config.yaml
num_hidden_layers: 10
num_attention_heads: 3
hidden_act: "gelu"
positions: "rope"
extras: ["capped logits"]
init_std_up: 0.0361
init_std_down: 0.00805
optimizer: "soap_variant"
schedule: "wsd"
max_steps: 3180
dataset: "wikipedia_en"
Each number is 200 + 30 x the weight over its row's rms, rounded and kept within 0 to 999. Layers, rows and columns count from 0. The size before them is the row's rms in percent of the matrix's.

# q: layer 7 attention query, 96x192, rms 0.0975, rows 0-31, columns 128-191
# k: layer 7 attention key, 96x192, rms 0.106, rows 0-31, columns 128-191
# v: layer 7 attention value, 96x192, rms 0.152, rows 0-20, columns 128-191
# o: layer 7 attention output (transposed), 96x192, rms 0.132, rows 0-19, columns 128-191
q0,106,169,206,198,191,212,161,161,213,154,265,195,239,246,197,148,210,215,187,184,242,182,208,194,153,171,239,226,211,196,189,198,185,206,204,188,223,180,187,183,229,171,200,181,176,221,187,176,189,153,186,209,238,189,236,181,207,197,139,155,250,180,203,218,202
k0,077,173,217,208,214,214,195,214,227,194,210,244,227,146,176,204,178,168,203,179,191,184,255,193,268,163,134,202,183,178,146,186,194,204,223,169,243,199,216,182,198,148,184,176,200,162,187,175,138,188,157,185,215,202,249,180,182,157,181,203,156,177,197,199,170
q1,099,234,196,183,162,205,218,187,239,197,155,208,241,175,165,207,237,219,217,168,230,230,172,166,176,169,229,208,264,192,261,220,190,198,198,186,246,141,197,234,154,199,225,160,235,263,202,212,167,149,132,218,238,199,176,180,186,245,247,201,211,189,204,238,132
k1,066,237,195,198,200,204,205,138,200,177,198,203,207,180,234,174,192,235,203,191,193,179,232,222,208,261,236,203,200,199,204,222,200,196,175,204,201,170,213,226,234,206,195,180,258,245,227,115,184,206,192,204,114,176,135,218,181,163,224,192,207,226,175,154,197
q2,096,224,225,217,191,202,189,185,200,150,203,163,160,151,204,208,174,183,199,157,195,200,214,180,182,268,209,192,197,232,149,208,209,197,215,191,208,165,170,260,235,172,167,182,225,148,182,215,198,180,214,170,229,168,201,194,226,123,207,237,207,224,196,252,221
k2,082,218,222,218,184,204,194,231,224,175,184,206,187,208,249,225,194,243,195,209,197,199,201,158,183,223,183,230,201,231,219,166,223,191,204,206,183,203,205,202,187,249,177,201,132,267,225,159,210,176,221,187,203,186,164,220,169,233,209,142,222,228,214,170,206
q3,092,209,205,208,183,172,212,195,193,190,243,234,200,178,228,191,269,221,166,223,179,226,226,212,185,168,222,177,210,262,219,150,191,241,208,224,173,153,225,156,206,152,189,190,186,207,151,171,239,189,203,256,162,196,138,223,190,192,191,223,200,208,177,133,150
k3,073,171,233,195,155,196,226,181,230,193,208,187,218,193,175,191,274,146,243,219,164,238,193,180,210,184,160,261,186,197,188,228,222,214,179,165,206,167,156,222,181,242,210,147,194,163,203,188,171,215,171,174,133,208,191,202,204,199,213,229,235,222,129,183,181
q4,087,203,268,201,195,192,240,194,222,174,179,190,237,172,160,168,219,222,243,174,199,155,157,221,241,194,182,229,120,233,182,199,214,210,238,206,248,204,186,203,210,265,212,190,183,185,156,166,154,228,173,208,229,192,192,166,223,176,252,213,283,171,207,201,173
k4,089,222,240,203,204,149,179,152,231,166,230,208,195,231,243,182,190,241,176,209,222,216,260,191,162,202,198,183,172,206,210,138,192,220,211,177,184,137,251,154,235,155,186,187,201,206,247,193,263,149,252,218,233,202,209,220,211,204,185,142,200,256,177,148,178
q5,104,212,210,194,236,194,228,236,176,157,193,168,165,134,189,196,210,187,107,186,147,226,201,207,207,189,211,168,200,259,199,230,156,208,229,212,203,190,238,198,221,191,171,177,186,134,181,213,157,215,198,180,194,179,193,216,203,151,177,218,189,218,219,255,242
k5,097,198,210,216,186,190,234,209,204,190,240,167,199,164,170,253,176,184,187,178,139,217,192,146,247,172,201,236,170,228,184,201,205,233,176,181,217,185,212,257,205,240,177,222,184,206,214,175,166,195,177,204,157,204,203,210,167,179,186,195,208,180,206,169,190
q6,115,239,161,217,215,173,260,184,149,190,200,175,185,198,157,172,195,182,107,208,158,174,229,183,200,171,207,162,201,234,220,258,114,224,196,207,209,186,166,163,233,177,214,178,167,168,222,218,205,183,209,183,203,167,162,245,151,201,197,170,215,222,213,188,261
k6,101,182,225,214,185,250,165,245,199,267,220,219,230,188,183,246,236,167,222,218,155,227,220,172,200,216,189,228,197,201,160,215,217,237,191,188,202,159,220,219,184,234,226,218,225,203,187,171,163,190,199,211,152,210,166,254,156,244,163,205,242,196,204,179,188
q7,087,226,186,282,138,191,185,187,195,178,205,194,196,144,249,236,164,196,165,168,193,148,158,237,174,181,218,170,181,234,163,196,184,190,164,177,215,205,138,169,169,202,200,206,182,236,175,210,213,175,189,178,197,207,196,228,203,234,215,211,235,164,185,188,176
k7,108,146,219,122,234,255,213,215,218,193,198,248,182,254,210,206,186,269,224,234,204,181,219,218,199,211,206,232,192,199,242,157,151,248,259,235,154,203,273,205,223,267,198,186,120,199,180,154,200,190,202,187,174,203,171,197,234,188,235,169,138,198,204,227,218
q8,110,214,189,209,215,201,222,206,150,223,213,207,200,216,186,194,162,181,105,172,179,164,204,182,189,177,163,135,206,199,229,230,169,204,171,232,181,234,153,204,209,250,189,207,162,188,251,200,187,222,227,172,159,168,220,290,139,154,203,224,159,204,206,199,278
k8,105,210,228,240,181,155,191,201,216,238,226,192,160,151,210,202,189,156,194,126,200,198,175,239,254,266,177,206,235,217,175,226,175,169,177,216,235,177,176,215,205,170,220,260,250,240,244,218,211,200,204,229,208,177,190,224,129,204,221,218,217,234,222,193,193
q9,089,203,168,254,206,186,199,172,201,213,227,160,221,182,188,127,200,158,214,250,143,189,200,194,236,212,172,235,216,232,152,196,213,194,187,196,222,226,228,192,220,127,211,220,154,176,230,174,202,197,205,157,237,202,281,209,211,180,197,206,160,245,277,166,201
k9,112,164,204,165,240,197,192,178,174,208,202,200,162,254,221,184,160,184,225,178,269,205,239,239,136,240,181,219,213,156,243,131,204,197,199,237,175,158,208,178,180,221,155,175,253,182,224,187,177,246,255,241,256,234,139,235,213,179,187,192,197,195,221,195,214
q10,105,197,170,224,148,167,181,181,223,204,225,193,214,194,205,183,156,227,201,206,237,230,158,209,188,213,221,205,204,156,245,173,240,178,182,196,199,193,163,181,189,221,234,198,226,234,187,188,217,214,248,210,162,205,240,168,219,218,255,209,200,132,158,218,135
k10,087,153,236,176,184,213,234,199,157,259,178,193,189,162,208,206,171,179,198,163,231,229,201,190,204,240,173,190,192,213,191,165,201,189,218,233,248,202,209,202,177,221,188,201,199,198,237,201,135,258,230,196,226,225,206,256,195,203,257,209,218,165,194,208,255
q11,102,187,223,182,136,213,189,223,178,170,183,211,249,210,219,271,198,195,172,163,223,156,212,150,204,197,215,190,222,183,188,211,244,168,158,248,197,240,170,164,192,222,178,232,218,200,213,214,224,233,235,190,101,203,239,207,213,224,256,221,174,205,183,195,231
k11,122,195,209,272,194,196,171,223,217,201,219,212,183,193,157,193,211,144,141,170,145,181,221,187,251,233,192,198,225,232,195,233,241,230,178,179,231,208,165,186,196,189,222,232,149,142,188,206,238,177,199,175,237,213,247,223,191,219,144,185,187,276,194,110,179
q12,099,225,234,242,228,225,142,224,184,238,228,219,202,148,196,205,183,253,206,219,158,170,180,202,242,190,238,186,199,197,182,180,234,177,206,223,209,133,231,236,154,195,226,178,201,196,177,219,169,214,145,229,222,235,208,194,255,236,126,219,213,205,171,177,192
k12,114,200,237,201,199,221,171,226,240,209,260,236,212,191,243,273,171,184,217,181,165,174,216,179,212,171,222,173,223,200,180,197,192,180,230,180,204,177,259,210,201,169,177,213,183,230,169,226,196,204,235,255,192,199,109,207,237,206,171,203,180,236,255,250,198
q13,099,200,211,216,171,184,254,186,190,173,212,196,180,189,122,128,195,202,195,177,190,129,191,228,196,229,220,258,193,211,166,260,159,243,221,201,209,184,244,192,190,192,193,198,174,188,212,218,218,220,194,215,208,195,203,186,202,194,172,227,212,222,179,180,177
k13,103,171,235,178,167,185,239,192,269,197,224,146,230,157,196,145,168,183,250,220,143,206,239,241,226,227,185,191,219,193,223,244,222,200,206,185,178,212,202,202,255,197,186,202,250,220,174,221,213,222,179,175,170,206,217,230,233,138,219,186,201,200,158,210,168
q14,104,240,202,234,206,166,184,230,176,238,155,208,200,182,216,233,207,171,240,210,173,125,215,241,215,196,214,179,157,197,224,156,214,195,208,182,186,155,193,209,217,177,218,209,151,256,154,198,153,226,181,222,226,173,177,196,240,196,194,254,215,195,223,183,155
k14,110,191,175,172,219,175,220,153,142,245,188,198,188,196,197,234,163,273,189,196,193,173,189,200,214,250,258,170,191,223,194,146,204,164,220,173,244,192,154,181,259,239,229,186,180,186,170,223,203,185,161,206,144,176,210,180,166,145,226,199,168,226,195,192,177
q15,101,189,208,276,233,191,181,215,146,166,229,157,162,135,221,242,164,229,195,195,200,186,193,195,214,216,162,221,146,233,142,193,209,216,200,221,205,201,204,180,268,269,191,183,195,225,218,228,211,156,219,203,183,219,208,191,213,205,201,182,165,188,234,206,215
k15,102,217,197,216,230,199,178,190,237,176,214,199,157,209,170,263,239,178,217,173,171,228,155,220,238,197,204,233,197,206,197,157,216,217,128,184,213,223,182,218,201,156,168,199,261,221,151,199,166,183,215,215,249,158,211,216,239,200,173,194,199,170,202,182,251
q16,103,193,202,208,221,219,224,143,201,192,160,204,207,179,248,195,155,174,194,254,209,167,148,223,177,230,157,194,194,186,206,162,209,182,251,212,218,215,228,180,213,224,211,173,185,162,212,262,249,222,208,166,233,202,192,165,208,221,206,179,189,190,236,194,249
k16,105,174,213,180,215,184,207,220,173,216,205,192,197,214,161,187,140,204,186,196,244,173,156,185,169,189,252,200,198,178,169,203,202,243,211,206,206,171,164,160,196,234,162,207,224,177,186,271,202,185,211,128,171,244,168,198,160,230,218,191,168,137,190,175,174
q17,106,203,273,253,186,224,192,192,187,185,186,191,160,218,196,244,189,181,178,148,199,197,169,181,211,203,183,182,212,189,186,212,228,232,215,226,209,193,199,244,200,170,194,232,192,186,179,231,228,181,192,212,236,171,217,217,228,180,217,249,165,215,184,202,224
k17,103,203,166,211,184,210,172,203,152,208,171,186,178,237,208,231,190,235,176,194,222,156,236,233,202,247,206,212,243,209,226,180,176,184,179,256,253,225,222,178,229,205,219,212,208,136,238,166,204,192,220,232,243,177,219,223,195,209,245,207,203,199,175,132,227
q18,100,197,223,247,148,198,172,213,207,196,222,175,200,159,178,201,213,148,201,203,220,175,222,197,247,175,197,207,191,231,187,131,230,212,170,195,203,177,150,183,217,156,208,227,212,159,193,201,252,258,171,252,183,203,192,237,143,204,166,201,127,158,171,139,199
k18,103,167,240,160,170,195,122,157,162,166,192,203,181,202,176,197,199,197,187,207,246,235,207,185,194,210,205,168,250,270,177,160,187,177,199,213,195,189,175,251,190,213,244,188,217,199,206,189,260,153,196,216,174,157,229,223,213,178,211,217,193,182,159,205,167
q19,097,256,197,205,173,139,192,200,185,225,191,225,221,177,252,226,235,150,159,201,193,241,188,147,232,190,245,198,208,212,188,218,156,197,248,152,204,233,204,260,199,172,238,247,179,192,171,213,194,222,210,187,203,238,229,171,185,211,217,194,171,221,225,202,271
k19,109,195,205,245,166,254,159,178,155,230,195,197,244,234,200,213,243,208,198,170,185,183,231,217,225,174,219,178,165,203,226,145,216,231,173,194,213,170,223,223,224,210,206,240,246,225,201,167,217,201,229,251,118,247,176,257,175,211,194,221,202,217,173,190,166
q20,117,227,197,215,205,195,181,235,188,207,159,217,225,141,243,204,181,187,158,193,184,220,180,166,172,156,227,189,188,149,177,149,225,206,214,199,221,234,160,194,241,187,179,199,205,238,151,187,222,124,214,205,168,233,211,200,212,204,221,143,155,169,202,195,193
k20,109,191,197,277,223,194,178,186,235,192,224,191,196,226,158,250,174,194,138,203,245,179,175,150,142,216,187,214,242,171,204,109,209,200,219,227,208,207,161,186,206,214,189,156,228,144,217,239,187,217,199,208,256,189,263,193,233,195,208,148,185,180,197,245,197
q21,105,263,191,254,196,229,126,218,218,169,167,173,260,254,225,191,207,154,179,162,208,214,207,261,205,193,182,199,184,226,223,236,197,193,205,162,169,208,259,240,169,190,232,218,224,160,191,177,181,192,226,228,163,230,249,172,187,182,170,209,149,181,155,176,185
k21,099,214,216,200,187,190,229,231,262,188,113,242,196,244,233,203,206,196,215,221,190,214,271,194,199,191,250,218,163,218,173,205,237,220,203,162,214,202,203,231,167,181,160,178,151,201,253,177,185,197,186,158,227,179,213,201,200,177,211,171,196,151,167,176,181
q22,100,100,199,138,226,202,248,242,180,207,171,199,199,173,137,199,181,193,279,160,237,253,213,220,230,227,213,209,174,212,254,225,249,195,241,226,191,151,184,193,240,148,232,233,211,170,193,212,218,259,173,201,149,187,246,208,175,222,230,227,186,183,192,204,217
k22,103,180,171,215,232,202,206,195,227,228,205,214,202,225,162,166,242,204,208,265,221,204,179,248,200,179,193,209,221,221,189,176,201,126,197,249,185,203,188,187,205,257,222,165,190,167,218,218,143,221,167,197,222,211,185,197,190,174,195,278,224,163,181,195,253
q23,103,174,216,163,153,197,231,175,182,194,214,205,188,208,186,181,182,181,142,211,219,224,204,202,248,174,230,213,264,164,161,194,205,234,215,195,232,246,178,211,193,171,189,218,224,206,190,229,176,164,143,191,191,213,229,192,188,203,180,170,192,226,206,248,187
k23,105,186,144,223,190,210,175,221,227,185,232,198,216,165,217,192,190,171,204,124,183,230,212,193,163,186,189,164,255,177,186,205,216,156,186,210,198,209,190,203,135,177,186,208,205,240,211,148,132,171,230,237,219,262,199,198,261,214,195,196,205,223,251,234,163
q24,105,161,214,258,131,215,173,222,136,178,159,182,179,241,186,286,221,178,154,222,242,193,244,189,188,170,246,165,210,233,172,247,171,175,150,192,189,221,236,190,218,217,185,188,222,195,212,187,235,237,200,140,156,146,163,171,200,214,208,188,197,202,202,191,197
k24,113,172,175,194,194,164,269,176,188,159,228,185,201,209,191,233,224,209,208,241,125,148,220,213,139,206,165,216,173,190,191,193,179,192,164,163,257,225,165,158,206,244,194,147,162,211,226,192,227,197,229,198,178,162,176,212,217,165,262,166,212,160,178,252,222
q25,099,201,138,242,258,185,248,160,204,198,191,170,182,202,213,195,188,211,175,236,171,228,179,167,180,222,176,224,160,201,217,195,157,178,185,151,187,190,233,211,232,196,198,247,206,234,180,209,203,130,216,174,288,218,187,237,173,238,198,179,240,215,201,171,148
k25,102,153,197,260,243,188,186,140,216,217,207,177,185,207,193,209,134,213,221,244,167,220,212,244,159,263,181,234,230,175,202,145,235,149,206,178,194,206,205,257,212,171,164,234,222,209,235,223,257,237,200,174,208,223,217,187,231,168,189,193,186,174,247,151,184
q26,105,187,204,207,142,204,146,218,150,174,194,214,223,243,177,215,165,217,184,202,214,232,232,122,202,210,230,179,209,192,190,218,210,186,274,205,209,206,147,217,206,173,164,222,187,190,203,198,219,242,162,238,218,163,159,207,198,210,172,185,184,229,204,283,228
k26,106,209,183,235,135,182,181,229,195,205,166,163,186,249,222,191,209,195,225,194,180,235,182,187,220,181,215,175,222,183,134,159,218,201,205,207,165,211,171,248,237,232,188,146,182,162,134,231,218,204,210,257,200,255,246,268,199,186,216,264,181,205,239,213,234
q27,108,207,205,168,180,237,218,229,259,212,217,211,199,214,150,176,258,220,157,232,183,174,217,166,253,153,164,192,214,183,214,228,219,166,219,149,166,216,226,159,216,223,202,262,201,227,157,197,216,227,185,180,177,177,212,164,189,243,202,190,190,164,158,205,190
k27,110,225,214,169,180,166,198,162,193,193,188,206,254,230,229,171,199,236,138,240,186,211,198,146,202,200,183,167,198,203,222,208,145,165,205,179,214,195,191,176,243,188,206,180,123,196,217,181,258,171,218,240,192,174,214,194,210,237,187,202,221,187,164,246,226
q28,106,181,185,213,170,228,191,203,165,188,190,183,194,168,228,143,216,161,160,186,238,206,220,222,258,159,208,152,213,233,186,202,166,190,165,225,207,153,176,207,200,254,232,229,166,183,164,187,166,256,223,222,238,204,145,212,210,188,214,163,171,181,248,202,161
k28,111,194,231,178,200,218,188,218,192,170,193,170,217,234,218,246,174,240,194,183,240,176,176,171,181,250,214,200,219,208,242,198,192,196,223,170,209,171,179,220,191,208,193,216,173,165,229,165,213,208,192,173,166,201,199,193,188,143,281,209,181,193,164,177,211
q29,108,172,273,253,205,196,228,176,195,143,271,247,178,224,215,178,208,206,219,211,195,192,177,211,215,198,195,199,205,232,230,143,205,206,227,174,166,214,268,159,144,203,168,218,235,218,211,200,162,207,212,198,189,223,191,131,246,184,160,203,190,235,257,168,203
k29,099,220,208,223,176,220,214,135,190,236,193,203,231,165,194,167,167,233,205,216,199,203,206,173,213,249,234,220,133,215,172,270,153,171,219,179,187,256,177,185,242,201,193,202,190,158,230,178,153,187,219,227,239,223,224,180,204,131,221,218,207,192,240,172,224
q30,091,222,242,219,177,275,187,221,203,226,209,262,182,218,193,210,218,203,223,160,189,156,204,223,218,210,202,196,236,195,182,214,220,175,239,255,206,219,194,208,212,183,204,239,238,188,230,182,232,212,255,205,214,190,256,171,231,171,164,229,224,222,186,163,254
k30,103,255,163,138,175,225,202,196,209,253,150,200,214,187,200,204,222,202,174,197,208,193,253,207,179,208,179,212,201,229,234,190,168,217,128,204,199,234,240,246,156,201,168,210,195,240,217,185,192,207,180,229,207,202,204,173,187,197,265,151,189,202,179,199,238
q31,108,214,217,232,217,221,169,182,229,209,230,232,193,196,149,206,197,193,163,141,170,261,132,231,231,155,243,195,175,194,168,187,151,200,181,210,212,216,210,164,228,167,207,206,198,210,185,206,239,232,165,145,234,232,212,230,239,198,182,221,238,159,232,140,161
k31,105,250,212,244,176,159,218,193,167,177,234,246,180,194,204,166,204,201,197,203,190,205,214,224,219,204,266,205,168,184,205,132,211,225,254,165,203,149,253,215,235,229,179,156,221,186,155,183,237,104,221,221,239,205,212,177,180,130,142,205,216,217,261,187,196
v0,074,170,198,215,214,229,260,250,217,189,185,201,199,196,176,194,182,227,200,191,194,215,167,183,242,117,208,174,218,206,248,224,186,219,208,203,182,210,163,201,238,111,190,197,153,288,212,218,182,202,225,244,255,189,136,220,235,188,200,217,220,190,205,190,264
o0,083,215,210,216,200,220,211,167,215,190,217,230,221,212,196,166,201,201,185,234,206,212,242,192,163,234,201,208,246,201,182,166,190,182,183,188,223,260,123,182,148,264,230,251,151,205,234,218,217,151,235,225,230,190,227,187,170,207,216,232,141,205,206,197,239
v1,074,210,188,174,222,193,191,102,185,198,192,226,183,190,228,185,282,225,177,189,233,195,185,158,199,239,211,182,177,205,229,168,186,194,212,177,208,233,159,191,200,169,235,211,166,237,217,193,210,146,206,135,212,280,156,124,159,186,193,223,186,250,196,229,173
o1,084,216,195,241,202,255,239,162,273,237,176,235,204,175,245,199,204,214,193,234,216,225,215,203,206,186,240,224,191,175,163,203,168,229,175,252,174,206,213,207,228,144,201,148,181,172,173,169,210,178,149,236,173,256,198,234,211,208,198,165,171,223,217,166,199
v2,072,193,203,213,242,167,216,210,194,235,238,209,171,235,189,237,213,237,235,266,199,226,224,214,181,228,198,227,243,245,181,169,204,195,235,218,201,244,183,188,225,195,187,182,231,251,212,218,219,224,250,219,180,187,240,201,183,160,242,264,233,189,186,197,177
o2,085,161,180,161,173,194,180,162,245,193,181,231,234,177,196,234,182,218,157,196,202,226,187,173,145,227,220,186,209,182,148,182,202,202,183,198,221,156,213,220,226,214,157,239,212,185,193,195,202,275,216,186,282,171,197,197,213,202,193,186,185,181,218,194,195
v3,073,170,132,180,189,182,156,202,256,145,230,213,265,200,217,177,185,207,238,214,194,201,258,162,205,210,162,234,230,169,213,157,183,202,187,212,214,203,168,190,194,227,204,165,201,259,205,208,221,166,226,157,169,190,195,219,168,170,166,174,199,247,275,205,199
o3,084,185,155,105,226,222,247,204,166,184,210,180,161,167,158,203,214,188,258,215,236,169,221,196,125,198,167,202,180,235,242,182,186,164,222,210,153,169,172,227,185,163,196,177,241,171,201,224,253,205,220,204,193,159,232,207,241,145,236,189,197,209,202,259,210
v4,074,222,171,218,191,193,224,210,211,218,194,163,169,228,231,182,228,222,175,260,193,212,183,254,289,166,205,137,199,179,177,221,223,244,193,254,214,171,232,151,195,220,181,250,178,174,222,160,201,237,234,197,200,190,208,180,163,223,156,206,150,243,140,208,206
o4,089,214,222,200,221,173,149,198,166,192,247,194,192,169,152,290,201,194,137,221,195,182,162,162,175,143,189,218,211,175,177,147,163,218,222,224,217,217,257,195,165,188,240,242,224,197,203,193,227,132,216,204,254,237,170,268,246,194,238,187,165,153,250,200,177
v5,074,219,193,180,191,265,175,206,194,160,213,222,249,239,197,167,240,220,182,195,234,208,216,195,173,192,170,230,208,226,268,181,184,195,229,238,204,156,203,190,186,226,220,257,214,216,236,185,213,206,193,138,188,161,202,234,182,233,209,214,250,207,192,227,234
o5,089,255,182,170,149,180,201,185,190,114,189,182,252,212,223,175,224,158,202,163,224,282,183,201,148,223,185,166,146,227,174,163,166,184,251,158,237,230,212,140,183,164,175,214,186,197,186,179,182,218,167,221,180,230,244,240,235,191,208,230,248,174,179,178,166
v6,073,185,256,230,176,167,169,165,191,169,210,252,192,239,199,242,214,144,226,237,178,257,177,190,156,251,185,197,277,164,227,203,195,246,206,168,230,212,275,232,158,136,162,225,182,235,187,172,240,183,220,210,212,152,209,192,202,250,175,164,208,210,167,198,187
o6,087,221,212,203,179,200,143,257,253,204,224,228,181,198,218,232,172,228,184,218,160,190,234,196,247,208,172,199,242,187,221,195,213,182,223,265,148,195,245,231,175,196,181,211,247,208,221,187,154,123,213,185,210,150,248,202,231,232,187,169,186,119,191,157,188
v7,070,203,147,214,194,170,192,214,203,191,172,216,171,243,230,170,185,209,172,231,214,202,194,165,225,144,239,222,179,185,212,188,195,199,243,245,235,210,210,228,168,271,215,197,195,171,151,184,190,201,225,217,178,219,153,171,246,244,159,259,186,185,173,212,202
o7,080,169,200,194,188,221,236,192,167,154,222,151,230,203,218,208,200,226,200,226,234,209,235,185,176,224,156,151,249,165,219,232,214,197,216,205,204,236,214,217,164,156,234,217,199,223,221,229,214,189,212,252,187,195,193,200,193,186,214,242,225,145,116,207,239
v8,068,175,221,211,142,186,186,179,173,196,217,242,181,235,227,181,217,213,236,203,225,258,211,198,208,248,204,212,173,169,203,236,198,218,237,241,194,212,186,170,219,236,156,195,174,213,154,187,174,191,246,130,151,140,176,205,162,177,232,231,145,251,187,214,175
o8,080,166,194,214,163,173,221,221,183,257,173,185,229,266,166,196,224,163,233,240,171,200,169,186,204,157,158,175,208,176,241,173,210,205,212,165,206,210,163,170,182,233,228,258,178,206,158,168,221,202,230,232,178,200,170,243,197,184,187,173,162,151,192,213,148
v9,066,188,198,214,215,185,161,197,194,167,211,191,202,209,150,230,274,184,209,144,198,187,210,167,237,169,171,217,220,200,185,197,229,189,258,173,222,187,196,139,190,208,243,206,280,189,213,253,189,126,179,214,163,222,193,197,182,209,239,151,180,177,181,183,210
o9,083,192,205,188,177,195,173,247,247,208,182,214,252,238,161,245,170,212,205,224,220,197,200,195,225,189,210,208,181,159,203,232,217,137,207,197,205,214,139,170,220,226,140,198,191,182,208,208,213,204,196,149,185,242,212,192,178,219,206,221,112,180,188,180,224
v10,083,170,222,178,170,179,169,184,167,152,223,230,194,202,193,156,219,200,203,181,213,201,186,153,188,191,202,226,229,215,180,211,204,213,196,273,231,215,245,208,214,242,219,210,196,190,218,191,195,203,210,223,189,153,269,201,218,194,194,174,168,173,160,187,166
o10,097,192,141,211,200,165,174,203,180,209,188,199,223,153,181,103,198,209,205,181,211,184,237,200,202,227,222,153,185,155,207,200,190,156,241,221,189,165,217,141,257,201,217,163,234,188,181,211,197,263,204,205,131,192,229,229,224,247,218,228,199,221,222,215,172
v11,073,199,172,197,227,221,186,185,168,229,220,186,213,197,224,187,176,142,214,160,184,238,192,202,147,181,193,201,258,176,234,196,234,159,189,221,126,244,235,188,195,173,162,233,212,231,157,251,169,239,201,213,162,190,209,222,198,299,187,220,197,254,228,230,205
o11,093,257,192,250,188,223,250,213,224,118,213,189,166,182,242,219,220,223,201,222,196,220,232,209,202,167,211,201,173,232,200,165,166,257,212,185,246,147,243,194,183,191,196,165,192,180,191,220,199,233,245,211,249,171,204,196,232,213,164,198,182,208,180,215,194
v12,073,189,194,210,244,202,189,237,240,215,161,198,238,202,223,147,161,194,167,201,185,171,203,226,237,165,162,209,206,210,257,161,153,228,192,219,207,235,192,216,231,202,215,223,196,249,234,134,201,206,146,252,173,196,171,219,192,229,153,174,151,199,217,200,190
o12,088,237,206,209,167,187,192,201,167,246,201,254,205,199,159,216,158,228,161,147,170,194,259,160,186,194,237,187,160,217,202,200,261,216,223,200,195,215,131,196,161,176,215,187,210,187,208,162,244,190,194,222,208,170,181,201,150,174,152,232,181,203,221,222,185
v13,079,170,226,248,186,189,215,176,163,222,211,223,184,143,202,191,251,184,253,211,190,235,189,168,241,250,144,171,174,213,206,146,146,196,235,281,218,193,183,239,112,159,236,224,202,155,182,178,202,177,191,176,226,201,207,141,238,217,182,184,223,203,235,233,195
o13,091,186,213,188,149,149,184,234,146,224,180,194,271,194,214,203,229,210,140,174,183,212,176,196,193,199,181,150,222,212,207,150,190,156,198,199,200,180,226,232,117,232,246,176,240,200,198,221,156,213,169,234,175,202,216,232,163,197,242,154,273,222,178,240,202
v14,074,172,187,241,196,186,190,110,162,224,219,198,199,239,228,156,219,179,193,214,171,201,171,182,197,187,226,219,204,221,119,254,195,179,188,137,167,200,219,276,219,206,196,198,194,145,177,174,193,215,210,167,226,187,177,213,205,237,196,195,224,146,164,206,179
o14,093,227,205,216,214,171,203,224,190,209,223,159,246,212,262,246,201,152,173,287,158,216,192,171,245,207,190,186,208,203,195,159,228,178,170,188,195,187,191,229,215,229,230,162,213,171,171,221,249,209,196,133,199,212,176,195,167,222,201,204,224,188,175,170,242
v15,077,211,193,212,229,163,177,179,197,170,181,210,264,200,218,217,169,215,200,167,181,261,212,271,193,153,221,204,223,203,208,195,186,231,165,211,226,215,149,248,214,238,137,179,213,201,216,170,174,169,194,185,150,133,193,101,228,221,193,171,150,198,240,231,183
o15,091,223,204,218,205,221,238,168,187,193,233,187,162,214,204,221,173,190,169,227,235,112,222,228,244,206,216,153,227,199,201,192,172,189,168,209,209,199,150,154,183,199,164,192,178,210,211,172,197,130,227,259,215,144,195,238,213,191,213,178,186,199,244,187,185
v16,067,219,215,195,176,203,209,189,177,187,214,191,214,189,191,252,181,264,222,234,172,257,208,143,140,177,175,166,181,201,232,205,218,200,232,238,173,203,185,128,210,214,231,187,171,217,200,227,197,211,168,228,237,175,176,255,251,162,198,154,233,130,236,219,133
o16,082,166,199,158,222,222,184,200,236,116,247,261,192,215,180,205,198,199,172,194,209,240,211,227,160,182,175,186,190,169,240,181,230,175,196,180,150,203,204,194,191,220,197,193,128,198,153,201,211,252,176,184,216,193,210,188,240,155,176,222,186,234,219,228,244
v17,069,189,242,211,197,200,215,222,195,247,145,167,163,204,224,195,185,201,217,197,259,230,193,188,197,139,184,224,138,210,203,231,246,272,212,232,161,189,217,159,208,244,161,182,195,207,215,180,206,187,231,191,219,248,186,199,246,231,210,144,214,172,191,222,262
o17,091,266,232,212,188,195,233,186,158,187,258,144,242,195,187,240,256,241,191,154,159,218,216,155,214,177,211,198,223,202,261,179,175,252,195,173,205,235,222,196,246,232,219,196,231,195,148,228,169,191,153,199,210,241,233,193,178,192,233,178,217,237,220,227,199
v18,064,232,220,222,155,258,236,247,248,270,199,159,205,232,223,217,198,183,204,217,243,213,161,232,175,214,235,191,273,180,246,189,285,168,200,198,198,168,195,247,263,230,177,169,179,200,169,183,197,206,215,236,212,178,174,202,202,184,155,194,214,185,197,197,199
o18,081,196,160,203,178,214,254,168,180,202,156,208,257,186,225,172,183,214,173,175,162,257,182,170,200,182,224,230,171,228,194,197,211,188,176,218,202,220,191,213,185,229,183,176,209,219,202,196,166,229,218,223,173,251,223,205,196,205,241,220,219,170,182,192,230
v19,072,183,200,219,198,245,190,173,248,166,211,212,162,215,215,198,196,167,208,227,188,146,204,194,198,170,181,204,229,168,159,197,214,176,266,137,179,204,153,203,203,185,177,169,189,227,186,284,253,180,146,237,214,224,205,207,224,223,170,284,131,248,165,173,251
o19,082,191,199,200,220,200,244,203,253,194,170,190,231,190,214,187,161,181,262,216,217,253,174,189,174,183,156,186,167,210,164,187,189,171,214,181,210,148,252,199,153,209,238,244,196,235,204,193,197,168,207,195,211,239,209,215,231,225,175,202,193,181,167,228,165
v20,076,236,169,207,221,205,218,141,183,169,147,225,195,163,228,170,179,166,156,218,246,254,165,194,138,230,222,169,208,247,238,204,200,194,181,224,184,252,158,161,159,186,193,214,218,236,246,193,187,184,221,223,224,139,178,216,175,230,172,169,210,172,181,233,269